Weights of a small transformer language model: 581M tokens.
Each number is 50 + 10 x the weight over its row's rms, rounded and kept within 0 to 99. Layers, rows and columns count from 0. The size before them is the row's rms in percent of the matrix's.

# layer 2 attention key, 256x256, rms 0.0359, rows 93-192, columns 160-191
097:63 61 37 50 48 48 51 37 56 53 67 55 60 29 35 70 51 52 47 53 47 55 51 34 49 45 45 67 47 51 58 42
088:66 49 51 49 49 56 46 33 27 55 48 62 73 59 57 47 41 50 52 49 59 65 52 51 51 50 78 37 54 41 51 48
094:52 46 34 48 46 56 54 50 76 48 70 35 39 55 32 50 48 43 54 37 55 40 54 49 44 56 53 55 57 39 44 45
083:52 40 53 55 50 38 65 55 40 43 55 55 54 50 58 48 56 50 58 59 42 58 74 57 67 62 43 47 51 54 55 44
095:47 71 70 47 52 61 47 53 45 31 49 49 30 33 48 37 48 51 56 39 52 55 64 47 25 61 67 55 56 61 48 49
084:44 50 62 42 40 60 63 32 43 40 42 26 43 58 44 45 46 55 62 64 49 68 52 38 56 46 57 47 50 37 42 39
088:47 58 54 61 58 72 66 60 77 53 50 52 48 52 56 50 28 28 68 39 54 52 47 29 54 60 45 35 50 49 61 61
089:32 37 47 38 62 52 59 45 46 56 40 68 39 54 60 50 56 30 49 59 37 48 58 49 29 65 46 60 54 62 26 59
085:41 34 56 60 62 41 49 61 63 40 44 45 36 46 44 56 47 31 55 54 48 30 52 46 53 63 53 54 52 62 64 42
088:41 56 55 51 53 49 45 41 51 28 43 51 48 46 62 46 59 48 23 41 48 36 27 50 45 63 39 69 54 55 52 56
077:74 47 62 29 62 71 48 45 37 48 48 38 39 47 55 39 39 44 50 62 49 57 66 66 35 54 54 51 30 50 55 50
087:53 48 68 69 54 51 33 63 62 60 60 61 55 67 51 44 52 51 36 49 74 41 36 63 21 54 50 53 60 44 59 48
085:29 65 72 55 32 75 61 51 49 60 45 42 60 47 67 63 38 33 58 50 39 48 32 55 46 75 25 47 45 55 33 58
087:38 41 34 52 59 50 66 60 64 33 45 47 63 53 56 45 80 54 44 43 49 44 53 53 44 43 67 42 47 59 59 45
077:51 57 53 38 41 31 34 53 60 38 45 45 61 44 33 27 46 38 59 54 35 47 73 45 51 33 44 37 28 56 43 51
085:44 77 44 62 58 35 45 55 35 51 40 64 48 26 37 55 54 53 49 46 73 22 42 59 47 55 48 55 45 48 61 40
080:33 37 37 68 48 48 48 30 43 54 42 49 57 30 50 28 54 22 39 48 52 71 58 54 54 54 42 54 18 54 48 44
080:53 48 31 38 54 51 65 53 26 52 57 57 46 52 50 34 49 40 60 35 59 55 50 46 59 44 46 29 46 49 56 57
085:41 43 37 58 30 40 50 43 67 52 58 57 54 43 32 33 41 53 47 51 47 40 32 51 63 40 33 49 40 48 56 46
086:37 39 57 40 43 46 63 58 43 67 54 43 50 47 53 46 52 60 51 48 51 64 52 46 55 46 69 51 51 60 52 39
080:43 50 50 50 48 53 38 52 54 54 59 64 38 40 42 48 45 56 62 39 56 38 39 48 30 31 49 55 47 57 63 51
082:17 46 19 63 34 52 53 54 51 35 43 64 48 49 61 48 55 41 61 53 45 43 46 53 57 49 26 50 33 59 41 46
085:60 49 35 47 43 50 40 44 70 64 53 60 27 52 51 42 49 38 57 39 76 41 56 67 55 63 51 51 31 56 63 36
078:37 42 42 64 54 43 49 56 65 45 53 55 32 34 51 55 53 37 45 32 52 46 60 55 40 65 46 55 36 52 53 26
079:62 52 62 20 50 47 50 52 50 35 56 39 51 44 36 53 56 45 70 39 47 48 78 56 43 51 57 32 61 37 50 44
083:46 41 43 45 66 57 50 33 43 40 53 47 48 58 54 69 77 56 35 58 61 64 43 54 32 62 45 43 41 50 53 43
081:50 36 63 50 58 52 45 50 60 59 56 37 37 36 64 40 57 67 74 65 49 68 47 54 64 62 40 50 42 30 49 55
086:51 49 50 37 42 48 44 59 50 49 48 26 35 56 46 46 48 24 65 49 42 62 47 60 36 51 49 29 54 49 21 48
084:53 52 45 42 49 67 51 53 49 53 53 34 61 57 56 62 20 50 49 62 37 46 40 59 47 32 62 58 60 65 41 60
077:42 42 62 48 57 48 41 46 76 30 49 76 43 71 59 49 31 46 44 52 65 41 46 56 40 45 35 40 38 48 61 40
084:48 48 55 71 48 53 58 47 41 47 51 53 49 61 38 50 55 33 52 52 43 27 40 57 48 40 42 41 43 52 44 55
084:39 53 58 59 40 49 50 51 50 50 46 67 57 43 46 61 46 50 60 77 65 51 59 46 48 47 47 48 59 45 50 47
078:57 49 31 50 55 44 50 52 60 46 64 39 55 36 52 55 60 47 53 53 36 40 44 35 51 45 66 42 56 44 34 48
083:56 61 56 32 63 65 38 47 48 32 54 39 65 38 42 76 64 53 34 51 41 39 49 32 45 53 64 48 56 35 70 39
080:46 57 53 69 36 47 48 43 60 43 50 60 51 71 55 54 48 43 62 56 57 43 31 52 41 39 56 53 50 27 49 43
099:37 43 47 51 50 56 52 49 55 40 45 76 41 37 50 42 43 57 48 55 51 45 27 45 54 65 49 43 40 60 37 62
089:52 64 38 39 41 51 48 39 30 58 55 50 67 54 72 48 64 55 53 41 61 53 58 46 53 52 60 32 55 26 50 56
095:60 61 47 70 43 43 62 54 35 37 42 62 58 60 57 39 59 62 74 50 46 46 59 51 47 51 53 47 57 54 42 43
103:40 63 59 31 34 54 48 49 47 54 45 58 62 48 39 39 35 43 49 40 54 56 53 38 53 34 45 42 48 44 42 58
106:45 34 65 50 45 59 58 67 77 48 64 53 59 58 50 67 81 56 47 65 47 51 54 62 54 49 55 38 46 47 35 48
105:37 51 51 58 46 39 50 47 66 57 60 43 43 52 52 64 42 52 57 67 58 34 39 40 42 52 43 49 55 40 46 36
102:63 45 54 60 59 51 50 73 55 62 36 47 46 32 42 57 42 66 69 42 63 51 44 44 61 42 51 58 31 48 51 34
106:62 51 42 72 42 38 34 39 35 68 37 61 66 53 50 55 62 45 63 37 39 35 43 47 67 60 52 55 60 54 53 41
093:40 68 56 42 51 52 51 54 66 55 65 46 52 52 58 55 46 47 68 33 51 39 53 61 35 46 45 50 45 57 38 51
093:55 39 41 53 49 35 60 23 57 51 42 55 46 47 51 61 65 46 38 52 60 53 40 72 46 59 55 56 54 45 59 43
088:56 49 57 43 59 59 59 49 45 57 63 44 46 34 46 63 52 55 72 36 55 45 40 53 50 35 55 47 40 63 42 53
115:58 60 53 45 38 62 56 45 49 52 52 44 75 50 59 58 56 55 55 43 47 56 47 38 56 61 42 64 66 53 61 40
091:55 50 71 61 30 53 58 39 33 48 45 55 53 44 52 34 58 36 55 59 55 52 63 51 42 61 50 71 41 55 53 49
106:30 38 35 46 60 30 33 51 41 36 43 64 51 46 54 55 50 53 60 48 45 39 46 59 54 46 53 30 36 57 43 66
105:47 47 70 43 59 33 41 59 56 38 71 47 44 43 40 45 54 64 59 64 35 32 51 66 52 30 61 43 39 32 57 30
095:53 32 51 43 43 58 46 46 40 43 67 53 69 35 51 50 38 52 38 41 54 48 54 62 64 48 46 65 63 46 35 49
093:53 54 58 54 51 45 62 37 50 76 49 64 59 47 47 49 55 43 47 61 38 42 57 43 38 48 61 42 52 54 51 40
105:31 42 41 53 45 59 69 46 54 56 46 58 59 49 33 51 61 37 39 52 32 54 46 41 35 39 67 60 51 42 48 68
114:34 66 33 26 44 49 40 32 47 61 52 53 42 62 60 51 50 33 48 41 52 40 35 56 43 36 66 57 40 47 57 40
102:54 52 36 50 56 54 54 52 33 50 56 55 24 62 51 46 58 64 31 62 39 62 52 47 54 54 36 59 29 61 59 50
106:33 55 69 57 52 43 42 54 67 46 55 51 36 54 52 48 49 40 59 63 51 41 51 44 41 42 57 47 55 51 67 52
106:36 58 49 50 30 44 66 58 35 56 61 50 43 39 60 67 41 73 35 42 53 45 48 25 43 41 30 54 33 43 49 52
108:52 45 47 41 58 49 47 41 57 55 41 39 58 43 56 53 51 56 49 27 59 50 46 66 74 47 59 46 50 57 39 52
126:43 58 58 72 37 63 38 65 63 67 50 43 49 40 36 40 33 44 52 35 56 44 46 43 31 40 37 54 51 58 46 44
103:51 36 52 68 36 57 48 58 46 56 46 54 59 33 50 52 58 63 40 57 72 19 49 57 54 68 53 65 50 50 46 63
114:52 53 31 60 66 40 35 52 26 51 65 66 44 38 50 46 54 53 42 53 41 50 66 54 58 51 49 57 53 59 63 59
095:41 48 46 55 59 65 48 51 43 52 52 57 48 36 46 56 54 44 55 37 57 54 47 57 38 48 57 48 38 62 30 66
114:47 65 40 64 59 55 49 59 43 50 64 36 34 65 59 66 59 60 52 34 42 50 49 57 30 46 32 62 34 62 45 47
121:33 53 47 49 58 69 45 45 43 46 63 67 58 46 45 56 39 63 50 44 47 71 64 70 55 41 48 41 54 39 47 50
106:44 36 54 41 51 49 65 71 53 33 48 51 68 54 45 66 50 60 45 72 62 62 75 47 37 66 55 52 50 43 45 64
095:44 60 58 50 56 39 44 61 49 36 34 42 32 47 46 56 52 50 62 45 69 58 29 41 56 42 53 78 36 56 54 75
104:49 38 57 41 65 56 55 48 54 43 42 28 52 57 59 36 68 44 66 44 53 35 27 48 62 66 42 50 57 54 40 46
112:36 33 41 53 43 42 62 38 67 40 41 52 59 53 71 56 51 39 41 52 48 52 65 48 44 61 57 54 67 60 49 46
107:27 53 39 54 61 80 38 41 45 43 56 61 50 43 45 60 38 72 54 54 40 47 46 56 48 43 64 60 49 38 47 52
111:58 45 46 55 51 52 57 22 53 48 39 55 58 43 59 35 62 56 71 54 47 69 54 54 52 50 42 39 67 47 43 24
107:43 66 53 51 57 56 67 55 33 38 64 51 53 57 28 42 41 68 28 51 59 52 38 51 49 56 36 45 43 52 52 64
115:62 49 61 43 47 73 62 44 41 37 48 32 68 58 43 65 39 33 60 36 45 61 42 64 80 50 43 48 49 64 41 50
110:46 63 63 39 36 55 75 46 48 34 64 42 55 46 44 51 64 54 44 49 55 54 70 42 61 45 54 49 54 44 47 55
119:48 73 47 48 54 46 43 41 68 49 45 40 32 60 68 38 52 42 38 50 45 36 57 61 52 37 49 47 61 50 73 42
131:62 48 44 50 40 65 49 46 43 39 46 45 65 56 46 61 42 40 62 38 33 72 53 55 56 48 55 42 66 59 33 44
129:36 36 63 49 60 49 45 50 56 41 53 39 46 43 39 42 56 64 51 34 52 41 46 34 54 56 50 38 57 58 41 66
126:41 47 51 27 57 30 64 63 38 48 66 53 21 49 44 43 51 59 46 39 55 44 39 47 48 52 32 59 51 60 46 60
111:53 40 42 46 43 60 40 37 43 59 56 27 36 26 50 40 34 34 42 52 65 55 73 59 69 44 46 56 44 59 55 60
119:69 36 44 52 53 35 52 50 62 60 40 38 43 37 35 59 45 48 59 43 43 68 49 62 62 46 66 50 57 64 55 38
107:37 52 48 43 57 59 46 60 50 56 56 37 38 53 46 63 31 49 56 60 39 52 46 34 25 53 44 39 58 56 63 53
124:67 58 59 47 32 57 47 53 40 59 52 43 55 59 61 61 60 51 44 43 70 43 58 39 60 49 51 34 43 67 48 41
127:56 41 51 60 40 71 49 56 58 37 41 46 49 44 62 57 57 52 39 32 38 52 48 39 39 46 56 54 51 44 51 59
108:44 44 53 41 41 65 40 59 52 42 47 42 65 55 37 61 68 44 49 47 53 55 47 55 41 44 39 43 62 33 46 74
112:50 48 56 42 46 54 39 59 38 57 50 35 35 65 46 30 46 48 51 51 49 64 49 60 39 57 61 57 71 67 47 48
122:47 50 61 50 61 46 57 50 43 59 52 51 52 48 36 31 42 56 44 53 50 65 43 40 42 68 38 39 49 67 76 46
117:32 33 55 35 54 60 59 59 49 46 59 49 39 37 40 46 48 52 47 29 44 47 32 43 50 56 49 54 51 61 34 55
124:59 53 53 62 52 61 65 22 26 39 70 44 41 53 56 52 48 56 52 43 58 36 34 54 49 63 39 38 53 35 50 63
111:53 48 45 57 54 48 47 44 28 69 45 50 35 41 61 38 71 48 35 41 55 48 39 71 50 38 47 52 40 28 55 67
114:37 64 61 39 57 48 32 71 57 46 29 46 66 51 48 57 57 52 33 55 51 44 57 46 36 60 54 60 53 46 55 24
118:44 51 47 67 46 55 56 53 54 59 43 55 40 53 66 52 57 45 53 39 54 38 53 55 52 53 51 28 42 30 30 46
121:41 20 48 55 61 50 57 37 29 19 59 70 69 61 55 68 43 44 58 34 56 47 36 49 52 58 37 51 29 45 47 61
115:43 38 61 58 30 51 58 54 65 56 37 46 48 51 52 62 55 26 60 46 44 45 68 48 52 50 62 45 48 80 55 51
124:56 47 52 43 39 42 66 59 45 68 49 37 29 63 35 41 49 57 60 45 60 51 54 64 61 55 48 39 58 48 54 51
122:53 21 55 35 52 43 65 52 47 52 59 49 46 38 52 40 57 39 41 22 72 43 37 36 52 50 63 65 51 67 62 71
113:48 54 44 29 32 46 60 49 51 56 50 41 62 57 37 54 45 59 46 61 42 62 61 33 64 42 39 55 41 43 60 59
124:57 79 51 62 65 52 53 43 51 50 40 55 52 51 34 49 65 34 30 78 51 49 44 43 53 58 56 41 62 41 65 37
122:54 52 51 59 48 48 59 44 57 47 54 44 62 46 44 43 48 66 62 41 54 52 66 50 46 62 67 44 54 39 48 52
119:63 59 54 48 55 42 45 57 55 50 68 59 54 37 56 62 59 77 46 48 49 51 55 50 54 63 54 56 41 49 18 52
122:48 58 47 55 61 37 47 44 43 56 51 46 73 46 46 56 74 42 59 46 50 67 58 49 42 52 59 62 53 46 56 42
105:36 49 40 45 69 44 49 63 65 42 50 52 39 57 47 73 47 55 43 44 62 49 45 53 59 53 41 37 51 62 49 50